{
  "n_layer": 21,
  "head_dim": 32,
  "d_mlp": 768,
  "norm": "layernorm",
  "norm_eps": 1e-05,
  "parallel_block": false,
  "init_std_up": 0.0962,
  "weight_decay": 0.0,
  "decay_fraction": 1.0,
  "batch_tokens": 32768,
  "seq_len": 256,
  "steps": 4459,
  "dataset": "wikipedia_en"
}
Each number is 128 + 32 x the weight over the matrix's rms, rounded and kept within 0 to 255. Layers, rows and columns count from 0. Numbers have three digits each.

# layer 12 MLP up, 768x96, rms 0.0962, rows 327-392, columns 0-47
124158101135173105140153105093089090098075096121046139103138078189114099140100120114107134155122094102134132075138105110117123133096141110159161
132103175185135101116122212145130100139087120124114138146115113098180098053130122066178163113123092111067057103160136149138133148154123109141146
127116119116077118112122071127140126113110173126114113167184161109162101133119140089108121126139108131148127097048170169179185155151112163149155
102086121174092084102189117114170098144121127113059074132152097136125124086167130095187074092151119106130180144130184152102176144128159120112085
184149140101164064109091131183114132144124160145122087113134121167181094100110116087170140087140120104125165105149127123132153084145147081181117
135138141124111104124114118138110122159144053111063081135163144092122202138115124141139108092127057121143128093135177128158108141140136109184131
121115097190100129130079133132126142091153114112121102169135085154194109069098112125128152119093135124086095145208132133070152139126135174091154
165154151108171152144174115116066128123170118150149068115084135177149092108166116130110146185151087134102106138104065068089112113131175147121118
144076105045106106065112134098155128120160139097066101111170105110099104123096117116108117160135202210118172100130158179139143132133136130123069
169173105133099135142136077144118103161162126143138149081112169092122157146118120118072143136161130104121099093159140095102148073146083109115114
097115122098184089127110161167124163180161097126135138125148125155157157105154113128133138087069125095117104127128155113181127128128111095091143
122115134151121105146090144114094186122104180091125185142145150124157134114168092092142125132130141097129084084152129093091151150134139183155143
179080155135113090062158102175102149166143137112162119085125140110142174200144130075149181098094113140154125144119083120130077113162114097150162
160112083141163165144095191142137182091115147115130148172141130169140157154139153074081163168078157141093091087140133157192127144097083135131143
105154123174145089086151179093141157149110104118109130179127117108159075124121092145063133146089152146137093113093151132150149095126129119094151
153141114145066173147112185124114140096084152174127141124141141135106112141135099092122119152106135103171128120130106115140164178132132170174137
160189110183119139122119083136172127128167087116134164211152071145126166152141105099127091156107058121102162109132146127115192121114135181180138
158082155072083160166113154135116135166131095099134133129122127104133121137084114086152127164116104086058155147111131126114118135159179122137121
142136162084141191188153167111086150207152113119160147086140144173112122144122186152122130135131059125131128123122143152088085135145148203162116
128147178163087170103198184150156158163131130082110079113112125124116073094161121181124099094136093137135136116070144142083135113125191092130060
097143179170128064143121114152072142162061186142089137091088078165069153172106186154211129181077049109146094096120177165160128148194154156173122
129168133115168137165121129173151150153125132148147198101138088116136068124069144125162158087115098093159051130169128118131198137138141072104143
143078146189140131111156113121085142131140136128146089123161087078123146059163161113156195142117128113094122129103124135110108084060102112159140
205116112062109043134142061097094165103128099151089150069190125172127113087050195161127121156143145066163114098179165143126124143159150077111107
107107167169059177138125144174114109108172156126153166101105127129150127105116102129146163103086087092152144132102106176112159124091107149162148
101158186141151081140089097144133122175154081090098090107106107148081194162094104107188146074095122089146090125150157140126173164115140122210110
134107089119137118135142144151090106084131117122098110149154130150103101126104171147150151137117157161127189136133136130188094099149138137146136
044142179178035116129129105174117120148101143060117135152112158111162115109176087102118131079125154095146144127115150128143134131145129156091093
178079095173115099110169108112154135143109172064055088127124099096150156130169144102120113184133162151133109141137083138152173141187143136175146
139129105128083151202182183205129094117128133098122162160146142147161078110112150124096132133119148143140103135112152140107102096117123125099160
109147131168113093111126074110125143058113158106143144083124139170084114122114175116140155140136154087084088087126091148152113094120050177116099
239084130192166095084105157081130121113146129093163175123178114178184138073017111099146153083114137126194140081102162135116153087123139157092149
161104145167109105101136161181133095126185156111149175142198066149113118181154143176133136116067186132160121121112145073111109108160106060138105
145129097166134146126137203127077175155071116184150197111140180178100119096163107097130173118129118188177101193132110125167053121180094163166103
099128113099118100159098143150142120102142115093124171186151129192157139122115122155184112099156111101125156149138125165155170112138166138192116
143194197206117138103155098128146105141158135076108160180090164068153135130073058075154107118113157123093092134175074155088162117122169138097106
065114166140086094167141141108130135132110183112088138069102074104088169196110125084144146171156088144100112155163124119142173144105137120175106
095085125096138146066194072132151110140144149155124114157171155079196133088106038127104177125163114074134128104171096131097197109182173085156125
160104104097105130137124123126106077131118094146101143170173099121102117108088136152166084174160122134148091181145132095084158148179108180129128
160162107114189103126174063185132104191113091135094092094066138105092097100114121147061130126164167148175091103139176131144142147168141155088104
134130139080108096128152091160105133069097112080078147144110117109144150086148121150124182051161125129166096143108199135135108130118135121151152
118114125123107076165097126126149102101179130106128185128147070112151087122079154165152171122113055117147113103116124118125089200134074151186104
108095117132157073061143139131139129138187093056135162133136127129154090127129081173129133112179078125208093141152150196090096117109153126185105
093097096129172161060154141126091119051185112126147159067153090169116159119090134102120154178108119145144125174194118092168160159132130152117152
136119134069180078117126114128138169112118172132082125170170154120127165152153096143129091177111142099096142153176113088123109140132196153144088
133130138099081124132166113142188132074113106175158131134168127127119067138139081078141087149158114146165081170106138130113159102171076113151145
130090173063184166096133100132080100167128125138158123143054099075126152109100093127070156115146057155112101170170094103148194103101124165107124
102137131139172107161160135163170083159129141147182152141195167132148128129079115113133158109128111127133094093144121101151130129171089130111124
096107122125105189040177062112108112126196133152178158097118112127123123093115128129100156083128107106206124075110157078065183094137148149206100
135068178118101133115153099108143114120100153199081107152150149154123145127140142116098142146113116080132123064159141089142141103085068146168165
158178055102090150095124173178146129108152133114171072189081116213089093045139077115100184156088133148141078084141174082091157176151129138138114
083123127144144171178151188130168141167152129141163124117119141146129075110156141093129130106085102127166202118112120054147126136136084132120143
175131164090126101167069175128111164103137172109159143132101115112154131118167134114128119146159103077111094134164133151147097133162073116129090
099119087142112106155103157118155151178143123069166173093131147109112076121122122182145158117130124081119154117148125123102160118159105158114125
113139193162111121106139171121117163164103134124138186109121078116114110130137070115127119115114179113152101131128142122179167129069101061135081
188118102102085114101118122108119123116135098132113149076180127120047147129085091130113136153124149139142168139125160154083132138110090100149085
123078176133099123105153147145147141161113180072107143033149115117137114056118090099146116100181113099147112113173148174070142134181143099170157
135100117184123095172160171127165075163133120130089121157153110091121075132080120167145102101079145101081123185100166136122112095116124102175153
138191137140167135129159175137114117093168183097121145152083152139139153037142142149156133107119129054152155114127121164154080136089161118142117
123109140100173074099128136105113111087138137149100117117120139125134126091093144061160168140108140155143142074108139143141166122122104091080115
147153058114139192062197143164110077090139177111146103163117087113080117089088145139099137157139116074172150135146118111169117089143149082109097
116102112121096061128145141095142151192120129138152144150149110037109110143106091145107116138159130164116120114173141173132132122171131111134107
162097158071146157137165157101124099146116187154088134137090149045070129147123065103102143125141064141155166141194224100139126139152109168136178
080053133155136149115145101183164147085076113077085119105142098095124092167114156149117108152172132113133128129112100181162176113117142121178153
167130161119128105138103151154106108114136110116118092132140117107136140114096109140152130128171120121089133173121105129097145153135082191069142
144111103098110098116071142115080198097114123178147131131133128176118131174113128200132137144159108159170124136181107112121103133153166135151081
# layer 12 MLP down (transposed), 768x96, rms 0.0962, rows 327-392, columns 0-47
151165137242110075204120078174096097123101091047084100134089123111089178102187132203101126125136125135155108185130169154095137138080124140137193
114114188123154125116142119164117121078062116146192107201116123138110113060155164139147167129103151109099177121172157125136083130081120112146119
175131127161168072163132125101159141103077103117107121080077118087143121171170113114157148107176156165069169079179144128119132131123116204129097
126118157140130193147062142155112152165129201169149169153192086142064149153152127156151104122103103128115124136115107122136066099190108115100096
159140075136138105167101162098148119115134131111153146138110134090122169102139105156143112137092152137134096115090200100113130104134114148130092
151159112145151078071120146140116108140122115151102097111095134133123102118156131058107097117124140077115095139123170108128107168125136130126092
061097137120140145153093210123090124206130131155159162118169211151138123187126127205166138129151153157132187139123158146128097126165131142153160
184147125101115189123124171144178110124091126151093138155175125145119179147142128114167188091181161155103160136112157187171130123137099128165095
112088136061215147185161144193125093161143081124100127156169087117074165148095114098109236098085073073127136082144106137193121131173142129109145
116152103161240116107152146135108126119148162167111148189133140115098175135152098083138126165136127065112086115128167096135135094095178163122115
182139118130107126145112095131112124114104120139170135136132109116146132133120114103158122146135125089163128095120140148098123101125067094195166
175152184197067142156113123172117119110157151137159120148117158142115155088114120111138053094184198128139087112155153113217112151145136124113134
148139108156116138105166107139162146115144163133088129144130122164096159144154102114126155127135167135142160112079100055106153132136143110173180
155113089081112112152158120168137110157109106123143155167124109144098156097149114109087139101180145125162129133166142187121116127133067086170100
111095152106114177143116080113135085166195098114083151101108198126107110058142159114125133078125123187131179134157124117125150101117097183098140
171096100116139151165118105187063117100124129104107114106100139132112134117101143114160131087136162152145143138128122129142092137084157082117103
101125095146119074167121156141097112158103138157122169098119162100118177058112188158120142140140138138096117122120149106175048151170156089094140
165191095096122136123091130147126129138125089147112178096143104158118104165102144110200130139145116162112128090086171132134083074092139138088132
145129105111214133118152157115129115124143140150080087174168093136111122117123093100104159160140133146185122079150106121073107138115053075164120
171152119179112104098127133099099144124087107121159143140129154163117139114064086121117128080151135134118156061118101106097113150117107209098147
146096114189123129097094127133124209060099132201053109128195153149182176130098091183151141097118124138102084208155156058086147173176067132088114
174139135124121193137091125139142106104115150159135099101164169157094089137122141186133089160069096099069105190114160119123100117105114154125130
138138135084100094101169122117164139110123135130103073083119095147156088110133151112095111136147104113088101057131139112119131091107113121154039
080134134192164151139118092073105146173124168137073129050104089157097102115141162197098167143120139080099098080143250129114186165087106101094121
135153113122143141154112072128117138123065100131086097126097136133127163108119114113146153135161133125128105124134180148210100152115112098150100
179143170177072164174150120163139163031140116122148160186114137103121163128115134142182184129208114127103162107141136075152059072119105112125113
113109117131161140121117131140129151178123167069199088105150140130139110112115090178092136146155124107150088200124075062126140123137103113103140
142097113164150178127148091097135118099132139126190130175137146179109173129136136129082122188192151110138109133130104176093061111195133163171117
093126155085158150081158159173129098160116124179148061171169128081167084207139142138107066108064164121129138141156102076148189092151097107166159
135109120137060132112113151092131131095109130148127116144142220144100123123154114121128119111115134124152122094112123101092053091116086132096099
132179133118209131160102123169126073151125126137064221096154134135089142061142152182167126161189110132144095104112172086154176090155141090116102
122047203085097119106138123157136063223171071122136116119095109150104120090102156138163126162093097152095127178134162117093164135126081162171115
186140105153147142172141102155117106155125041121140121123133181134101125120095096052088123152134140105150140123166134170107190107157126209165156
140059137115173071163114113143086139090156128190152131157084107112156145177108068129109101139100093115083138129116124170148084158147122139158139
130094179106112236142138190077104113081137123154149127136112153083084170117168115139137107072177157127103080164129118142057140089136106124063138
094108158156117128134124101086144141098116134185128120088034164107122164120189144170090107121125061139091133207126148095187095173174134144144097
108136110127156138151125158144102151078118116118108110141134174156121119143156124120102130134085123108160051110104066154171082082035090143114107
125146160113220111188170117125135127107118138145065147115168136118192106100160093142087153220148146122134108140072164107124155105145103056165114
120123153145191160156103177103123138120139138120170131135147153153129088135159128130107098175107107144147147102125119125125131079097152098137109
138124129126086157127123111143176178160114102158079134140136151166115133140146113106104146089136111113148149145128209106183090115129139111137043
120140084104119096114127150143193106085145079162140127089151129096160138112177137127074065160186123174120155139145138064118083108212140174125135
147105102103116085156094132104088189181147144114163125160119127086091022103109069125143059132158140068113195154151126077106097140107103117135128
110121058063162093143169121160181103119130096179140147136130142122061105055107107129152162155160137108133144220172110075157154095104125140173150
131117163130140134176058162112101144156145122074077147153124127139101093136128131131147091184130119155116148126185156105183162098182098107119142
094137100139150138157165097129141101152122161122162124159110150108132111110132115129144104131117124143110074129120185059144149168123068106151174
161111130124112103083157151159103097104126138209056146124104148105146129145151090130095161196090154144129067119098062135126149134118169178088170
120074178131142136104174132179107105082108123145110139069118110114183116108152151132123187100114157082176160075118163162118143180161090134146081
125147084068190164124139073104154137096153122129097144122077111133103136128180135091126110142115109086091106127121163159160099128085083191109144
193179167147118086150100147141171180122124107152139113124156137145135188168098143162166120128091117111092172175118096143162100145133096135161189
185113122113078136131072129144147138126108074129120152086138145107100119133145122088120130102052115193120120190120140161166117093120145154097118
154070115064168079099103124156133201087109130103090116105115075166133158185090147138149128066137133122142180087089040118068103094132089130084127
135113183129183105147123086130129088111107111136098142107070104134119149112122087148129145122134140087115127146074128110136090156155094141136135
178086156151048157150142179128128090156124117076110132058126112049141140079076059140134092210147103161142123122124174230130163133118149121139099
139185083142146112095116127119100135116140097115065164142084087166123085192101055152188103157075105146103124094088192105139151188161183156089107
146133093099121094130107137115164108113096171097105160167128165130088128091095077167142177112137141125202093103181122136115180108090167161154070
125103167141126112144091143134153153131130149115140146091112092087183136143120128105096146126132152077096093117099074125140129139121111100111148
169088205139114124166123154143173138237121104083112129105112145183199105202207145124088152082045093133165194084167136154099165112125085175137164
135118130128097114157118074126114158122099113116105091124130147201107172141135163076105105073155119118123110131121159097161132135156139165095109
171138111088128127141118117125150128152175127123143139100143201109151145132118144112112147091154106092082125105113136163155155142106094108149163
168153153138138120101158137137138111128115111101135112140120127121136107117168133126109150099105114136150107146108100131119110138149149154129114
072128114107141107104103122157129131184170119163115165077193145087154112148162124124122220054161119086123115213095091143144147122098116129107113
110152117115127118133127100122126097081123116151152127095147117129109120141122107126121117092127129122105138133113141141118109145117162127080093
165162130179082163082155170160144131104068125093115054125113097108144126100089151073093143113088153125190173104150157126078119089120124174125139
181126180183098098119157065068082072187137093109145148146157104080134118175142077123085162109146087137142184053120054138108167133096115124104116
089080132140117120186164172135112109113153152111138139133153131162050156153106141131098077105110121091154117107153157101177148077152101088127104
134118162155172110196140116138150119132080119157101104128063131120180152136144098106102120143114174145121119190129158173135146158139157103141131